{
  "n_head": 4,
  "activation": "swiglu",
  "norm_place": "pre",
  "positions": "rope",
  "qk_norm": false,
  "tie_embeddings": true,
  "init_std_qkv": 0.0412,
  "optimizer": "soap_variant",
  "beta1": 0.95
}
Each number is 50 + 15 x the weight over its row's rms, rounded and kept within 0 to 99. Layers, rows and columns count from 0. The size before them is the row's rms in percent of the matrix's.

# layer 3 attention value, 128x256, rms 0.133, rows 69-77, columns 128-255
103:50 41 50 48 66 24 06 68 32 36 41 37 54 53 50 05 58 45 45 41 63 42 63 56 45 39 52 60 20 68 43 73 70 56 38 47 41 74 45 60 37 66 45 60 66 68 24 58 44 72 38 76 55 81 46 27 96 64 61 50 50 61 48 63 75 51 52 34 53 33 59 55 28 52 52 59 44 23 63 39 36 54 67 43 35 45 49 62 39 39 55 37 44 41 30 43 35 46 54 32 51 26 40 36 29 40 67 53 65 26 64 72 44 54 35 43 52 51 26 40 46 46 71 64 67 46 46 52
096:50 41 57 39 46 58 46 34 37 59 51 68 54 27 62 57 66 48 54 53 45 29 40 34 70 43 65 39 36 48 71 23 33 40 74 35 67 65 77 33 41 34 86 56 47 40 51 55 55 68 38 66 78 34 48 41 63 56 16 37 54 53 53 42 48 47 79 22 51 50 69 93 46 37 65 69 31 65 46 32 64 46 53 54 37 55 39 76 44 79 21 56 30 35 36 73 32 69 30 54 34 50 38 53 26 48 25 56 61 43 50 54 44 70 54 56 23 56 54 49 52 59 26 52 76 42 76 61
102:41 40 57 54 59 39 46 53 53 30 40 46 51 39 57 63 15 50 14 49 50 41 42 21 34 38 37 41 54 55 48 22 45 51 44 44 31 46 65 51 49 43 76 42 30 70 35 55 47 28 41 53 54 44 49 32 50 50 57 30 37 54 62 23 38 30 57 36 53 46 58 49 53 61 85 58 38 51 46 55 19 60 73 35 66 44 38 58 32 58 48 57 48 37 70 40 68 49 49 35 34 16 61 76 53 42 82 27 64 33 66 59 62 60 68 42 61 64 70 53 82 64 54 43 33 50 53 57
103:52 55 46 48 82 48 67 41 36 37 48 36 42 51 38 38 58 60 58 64 28 49 64 63 30 68 57 81 21 73 69 44 57 16 24 47 47 67 54 74 51 73 52 46 64 51 45 79 77 81 29 48 44 49 53 53 47 56 35 74 65 81 26 44 27 61 50 85 50 32 45 46 47 47 46 66 33 60 67 43 53 82 60 36 60 67 50 50 38 31 46 52 75 58 52 57 59 79 62 50 46 38 42 52 38 77 59 48 62 53 33 07 43 33 54 26 41 48 66 39 48 38 61 41 59 45 54 54
095:58 57 24 38 85 51 49 41 55 51 41 50 56 65 45 71 45 54 30 53 22 46 16 46 35 15 75 69 55 50 39 23 23 20 51 63 48 56 63 65 37 66 36 40 53 48 73 43 38 60 57 37 43 70 31 57 53 75 70 38 45 57 50 24 59 53 72 32 56 56 52 43 45 54 47 31 58 61 54 35 40 55 43 36 74 61 59 35 42 28 53 57 47 50 40 73 39 52 65 40 22 52 57 37 34 25 65 80 61 58 46 59 30 22 57 07 65 72 40 59 75 51 68 53 33 40 67 71
091:46 28 53 40 25 46 65 47 34 54 75 52 30 34 47 49 46 32 62 37 44 52 45 45 45 57 64 39 55 53 51 46 23 37 54 70 72 30 44 50 45 49 53 24 37 45 44 62 48 53 36 48 62 58 34 74 92 23 37 49 40 28 42 64 31 44 49 66 91 29 53 56 36 15 68 72 43 53 67 78 30 68 44 66 61 64 78 32 57 42 55 49 43 47 68 45 35 26 62 54 24 41 27 73 25 51 62 43 74 44 79 70 35 39 49 60 30 19 56 33 49 56 58 54 51 62 45 45
093:57 58 51 38 58 58 40 27 68 86 60 58 62 40 90 46 23 57 47 31 28 34 47 35 36 39 72 74 37 49 25 58 49 72 49 56 44 42 29 41 38 61 42 41 54 44 41 69 39 27 46 39 36 40 47 67 35 00 71 50 52 49 21 62 36 67 58 76 53 58 57 58 58 35 44 32 38 70 58 46 51 12 48 47 32 42 71 69 66 54 71 42 42 57 66 60 37 51 63 56 67 25 59 32 55 52 30 77 45 67 46 46 67 50 43 34 43 44 52 22 77 56 26 75 27 63 72 30
103:43 41 51 47 45 47 40 40 62 59 61 41 61 51 60 63 83 73 36 56 46 47 50 69 55 26 19 58 59 76 68 50 52 54 20 24 50 84 59 57 21 41 52 67 45 55 29 81 46 47 59 41 48 38 62 55 52 27 27 65 36 72 48 54 37 62 59 67 28 58 72 57 36 61 45 72 50 40 44 52 71 42 59 62 23 60 71 19 55 72 91 49 57 59 90 55 47 52 55 55 47 44 60 54 13 40 21 33 69 62 60 30 41 58 37 39 54 82 45 77 27 73 46 68 49 20 48 62
095:32 47 71 55 66 48 23 78 27 57 67 59 34 46 56 57 38 57 27 66 64 48 24 34 32 44 47 45 71 41 47 49 68 26 37 42 39 09 44 43 70 70 48 47 31 54 59 31 39 49 73 45 57 30 34 55 34 65 52 43 49 32 33 44 43 70 63 58 54 51 61 25 61 65 83 72 65 50 67 47 46 52 38 68 33 59 36 15 38 68 38 37 53 26 67 41 66 16 64 63 54 43 40 51 46 65 47 33 56 51 57 51 49 70 51 36 40 27 45 54 53 68 41 24 47 65 70 60
# layer 3 attention output (transposed), 256x256, rms 0.174, rows 133-141,197-204, columns 128-255
092:31 76 73 48 72 63 53 68 77 45 72 42 72 43 65 34 33 21 39 62 63 61 24 55 67 73 66 46 51 56 53 54 49 41 55 68 54 31 46 49 63 62 59 47 32 36 61 54 50 38 40 23 50 68 22 32 61 37 43 28 35 51 37 23 46 82 54 67 48 90 20 48 29 38 48 63 66 56 62 47 65 64 58 51 41 37 48 30 31 47 64 67 72 48 55 58 65 71 31 29 62 39 51 49 64 61 40 84 25 28 56 59 39 65 50 57 63 70 34 40 43 25 50 64 34 40 51 59
104:44 63 44 50 60 65 65 43 42 45 30 76 57 70 62 36 46 55 12 43 70 61 56 59 46 45 49 56 30 38 29 85 41 60 36 69 49 55 40 51 46 61 96 65 43 66 44 26 71 38 28 54 20 50 45 21 56 73 72 43 46 46 39 39 41 53 52 69 52 61 44 50 47 47 34 30 78 57 66 49 62 44 35 52 71 43 61 62 33 47 62 55 43 46 54 06 48 77 38 42 69 45 28 61 44 61 55 42 48 44 87 70 56 23 49 37 39 45 63 70 45 40 50 65 56 60 34 53
098:45 36 28 19 57 57 33 56 49 32 60 54 44 56 88 50 67 46 54 29 25 49 42 55 75 56 37 44 34 38 66 57 41 52 52 63 66 37 53 44 53 37 29 57 50 65 24 55 51 43 22 70 44 51 46 76 51 62 38 57 64 25 33 16 62 26 44 73 45 80 29 57 57 30 68 21 24 46 40 74 41 75 53 42 40 40 35 19 43 65 26 52 37 27 38 39 42 69 53 71 38 46 50 66 71 75 39 65 45 65 35 55 43 48 44 52 24 40 39 51 48 33 40 53 52 60 65 44
104:59 73 59 51 43 61 63 48 25 78 69 56 45 52 73 47 46 63 30 54 76 31 47 44 45 37 64 47 64 43 60 41 32 42 53 37 65 62 39 58 47 59 39 78 40 25 40 19 53 54 42 60 50 71 62 48 24 37 34 39 55 36 34 43 41 44 47 72 35 52 48 64 45 52 61 53 66 54 64 64 58 50 39 43 53 78 62 42 57 68 77 63 39 52 60 38 76 47 44 74 28 47 37 38 83 69 71 47 52 62 50 39 58 51 58 50 41 60 47 50 51 34 56 57 26 73 53 45
101:59 58 57 44 53 79 39 32 20 45 41 56 22 71 61 24 41 20 31 67 52 35 35 14 57 51 36 81 73 38 56 57 70 57 58 53 42 40 71 50 27 45 38 71 58 18 39 30 51 40 44 63 54 62 67 52 71 76 23 72 64 46 30 58 45 65 58 41 36 48 42 43 34 70 49 49 43 48 52 83 64 43 35 82 69 26 54 52 44 45 36 25 24 49 37 58 62 40 38 67 43 52 58 59 55 38 29 38 76 58 40 49 17 49 45 81 24 73 32 45 46 49 42 68 40 68 33 74
094:63 28 58 67 51 64 50 75 76 67 43 43 42 41 30 85 41 59 26 46 94 61 48 46 67 39 53 34 46 75 51 42 55 58 79 31 53 54 56 57 49 67 51 75 30 43 30 44 65 61 56 65 29 46 61 29 29 71 53 48 69 38 38 85 58 31 65 39 46 50 43 46 55 42 68 81 63 66 64 21 46 37 47 28 18 46 55 47 49 56 42 59 49 31 60 38 49 57 52 47 33 61 50 61 67 39 38 68 35 39 55 44 55 45 53 57 50 42 47 61 72 24 53 46 45 47 55 17
099:24 17 30 52 53 69 49 32 64 14 54 54 50 50 45 26 56 55 68 33 48 76 50 40 43 70 18 71 62 60 38 57 48 60 35 46 69 30 50 78 49 30 34 61 46 45 49 39 56 62 21 47 65 52 66 54 49 46 22 54 61 63 53 54 48 29 29 44 71 53 45 45 26 45 56 44 58 57 54 23 54 43 36 70 49 26 56 57 27 51 50 66 48 44 26 61 55 41 43 63 88 68 65 37 53 42 48 44 65 76 65 29 50 83 31 73 44 57 70 35 71 60 54 42 41 86 40 55
099:44 61 59 61 55 50 51 59 43 77 61 56 66 59 70 28 40 36 56 63 52 48 48 72 42 70 54 60 50 46 44 56 39 50 55 56 29 44 46 63 36 49 63 26 51 54 40 52 45 45 31 37 74 71 36 78 33 50 36 39 50 31 31 24 54 48 26 60 42 44 72 46 60 67 42 43 25 66 51 55 36 69 47 26 47 60 70 68 29 53 47 65 69 43 34 46 51 66 64 51 40 50 57 39 49 40 18 72 43 55 61 43 81 40 26 37 52 78 32 58 52 47 56 42 27 51 72 49
098:47 63 72 51 70 58 53 56 42 22 77 18 43 56 52 73 66 31 68 52 75 46 71 36 70 43 30 23 68 24 30 61 52 51 55 48 50 60 50 44 49 53 49 46 47 54 65 55 46 79 50 45 21 54 61 49 35 53 62 46 63 52 35 55 76 56 53 28 52 31 89 48 70 56 45 44 34 62 62 46 48 44 36 66 22 50 53 48 17 35 46 51 42 61 41 73 45 71 47 23 30 67 80 55 62 70 59 32 25 44 56 55 59 65 44 30 47 16 33 80 82 44 48 51 39 84 78 56
106:31 50 24 44 53 54 61 34 16 46 63 40 46 42 53 63 61 99 68 64 59 50 51 60 46 82 33 54 55 51 56 51 55 95 62 66 66 35 54 13 77 46 58 69 65 50 59 72 53 42 51 32 15 59 47 60 26 31 67 82 56 42 53 57 68 28 63 50 80 35 50 57 45 76 58 28 35 70 23 48 61 61 52 37 56 60 76 57 42 68 45 45 42 64 16 66 61 35 73 31 43 53 34 48 29 63 37 45 38 60 46 58 61 73 51 52 64 54 86 53 48 45 48 45 61 44 66 60
099:33 74 71 58 27 47 40 59 73 47 63 56 36 45 32 56 46 29 34 48 52 52 38 52 61 51 74 45 91 55 73 43 43 67 40 46 56 25 59 62 43 69 32 69 54 58 63 58 47 41 70 55 60 40 49 61 56 53 59 50 49 59 58 42 44 31 50 45 60 49 50 58 69 16 69 47 46 40 43 60 67 42 46 56 41 51 80 60 54 23 86 41 46 42 54 99 48 55 84 67 28 63 65 38 89 26 51 50 62 59 29 66 58 56 59 69 48 45 43 55 45 59 59 54 53 64 53 65
105:69 63 60 57 34 63 40 11 16 58 51 59 35 60 30 28 29 79 54 58 30 68 38 68 77 67 59 34 82 42 11 59 42 30 34 43 42 75 52 51 60 19 69 60 56 33 66 52 59 59 61 40 40 62 59 60 38 64 24 47 35 58 68 48 51 68 76 39 43 48 47 67 49 44 62 60 36 61 28 34 44 34 32 57 50 53 65 56 57 57 52 81 76 46 55 27 48 39 54 54 50 49 54 44 46 45 31 52 68 60 49 63 36 54 50 42 51 48 39 67 43 59 47 42 69 61 55 48
104:43 27 66 43 70 48 65 40 66 30 46 25 55 62 53 20 49 45 60 57 59 49 42 29 31 37 59 37 71 48 70 40 52 46 46 57 67 73 64 65 61 33 50 27 80 62 44 71 54 70 52 50 50 56 34 40 56 63 33 61 76 67 42 46 19 56 63 36 36 45 38 35 63 59 39 14 32 57 29 15 64 47 41 68 71 33 56 35 50 68 47 37 53 59 54 60 45 54 60 30 48 51 66 62 42 46 34 37 31 33 75 51 20 58 43 33 57 63 42 71 69 73 40 45 46 17 44 49
096:32 49 66 60 49 61 56 53 47 83 53 85 44 47 31 60 77 76 69 48 29 72 73 70 35 54 57 34 70 60 35 23 48 46 53 55 40 50 54 46 63 59 60 72 64 73 54 57 22 32 60 55 43 48 55 54 53 25 41 60 37 63 43 71 35 51 69 55 40 32 50 53 61 65 50 49 56 44 42 52 63 53 49 47 38 51 40 33 43 64 58 66 57 69 81 27 46 68 19 59 74 72 38 49 56 30 73 58 33 81 52 47 71 63 51 38 56 34 46 55 58 54 33 62 49 45 39 51
097:63 70 30 58 28 55 59 61 49 36 80 88 50 63 41 56 62 82 50 56 56 74 49 48 29 57 53 67 33 47 55 27 66 34 42 35 42 47 46 47 56 28 47 50 48 27 50 36 56 53 69 25 29 43 26 68 65 78 53 34 48 56 57 27 27 47 55 38 40 69 62 69 47 48 44 35 39 44 46 89 70 52 18 74 35 44 70 38 31 67 57 45 39 56 41 42 77 45 51 82 54 35 46 46 38 51 53 13 45 72 59 56 20 62 45 51 64 40 85 59 35 42 53 71 22 69 40 55
096:24 45 69 48 49 56 73 45 22 50 53 45 26 27 72 40 56 38 34 61 56 33 42 59 58 35 52 67 53 45 53 40 40 01 45 51 35 67 49 33 26 55 55 38 68 51 43 59 33 46 67 37 55 60 62 40 63 28 55 51 68 59 43 39 34 54 50 58 43 38 52 36 34 30 31 38 48 53 57 48 40 72 62 47 39 51 61 60 49 52 35 27 51 20 36 32 67 37 29 45 44 33 32 57 68 47 55 42 42 34 50 45 16 23 39 46 40 49 80 62 45 65 25 46 54 54 60 29
106:78 53 30 61 34 22 51 68 76 36 37 49 75 56 32 46 73 49 45 07 57 38 34 50 45 43 09 55 38 42 55 42 38 39 42 62 63 04 69 32 50 37 42 42 45 57 51 33 47 55 25 70 53 67 44 38 63 49 55 25 73 26 22 54 21 38 64 42 44 55 38 21 65 47 56 40 42 44 25 44 43 46 50 38 18 33 23 48 35 21 21 35 48 39 38 56 42 52 59 44 48 76 44 66 52 54 62 36 50 42 56 53 47 42 50 54 48 47 70 65 78 45 35 77 25 60 41 46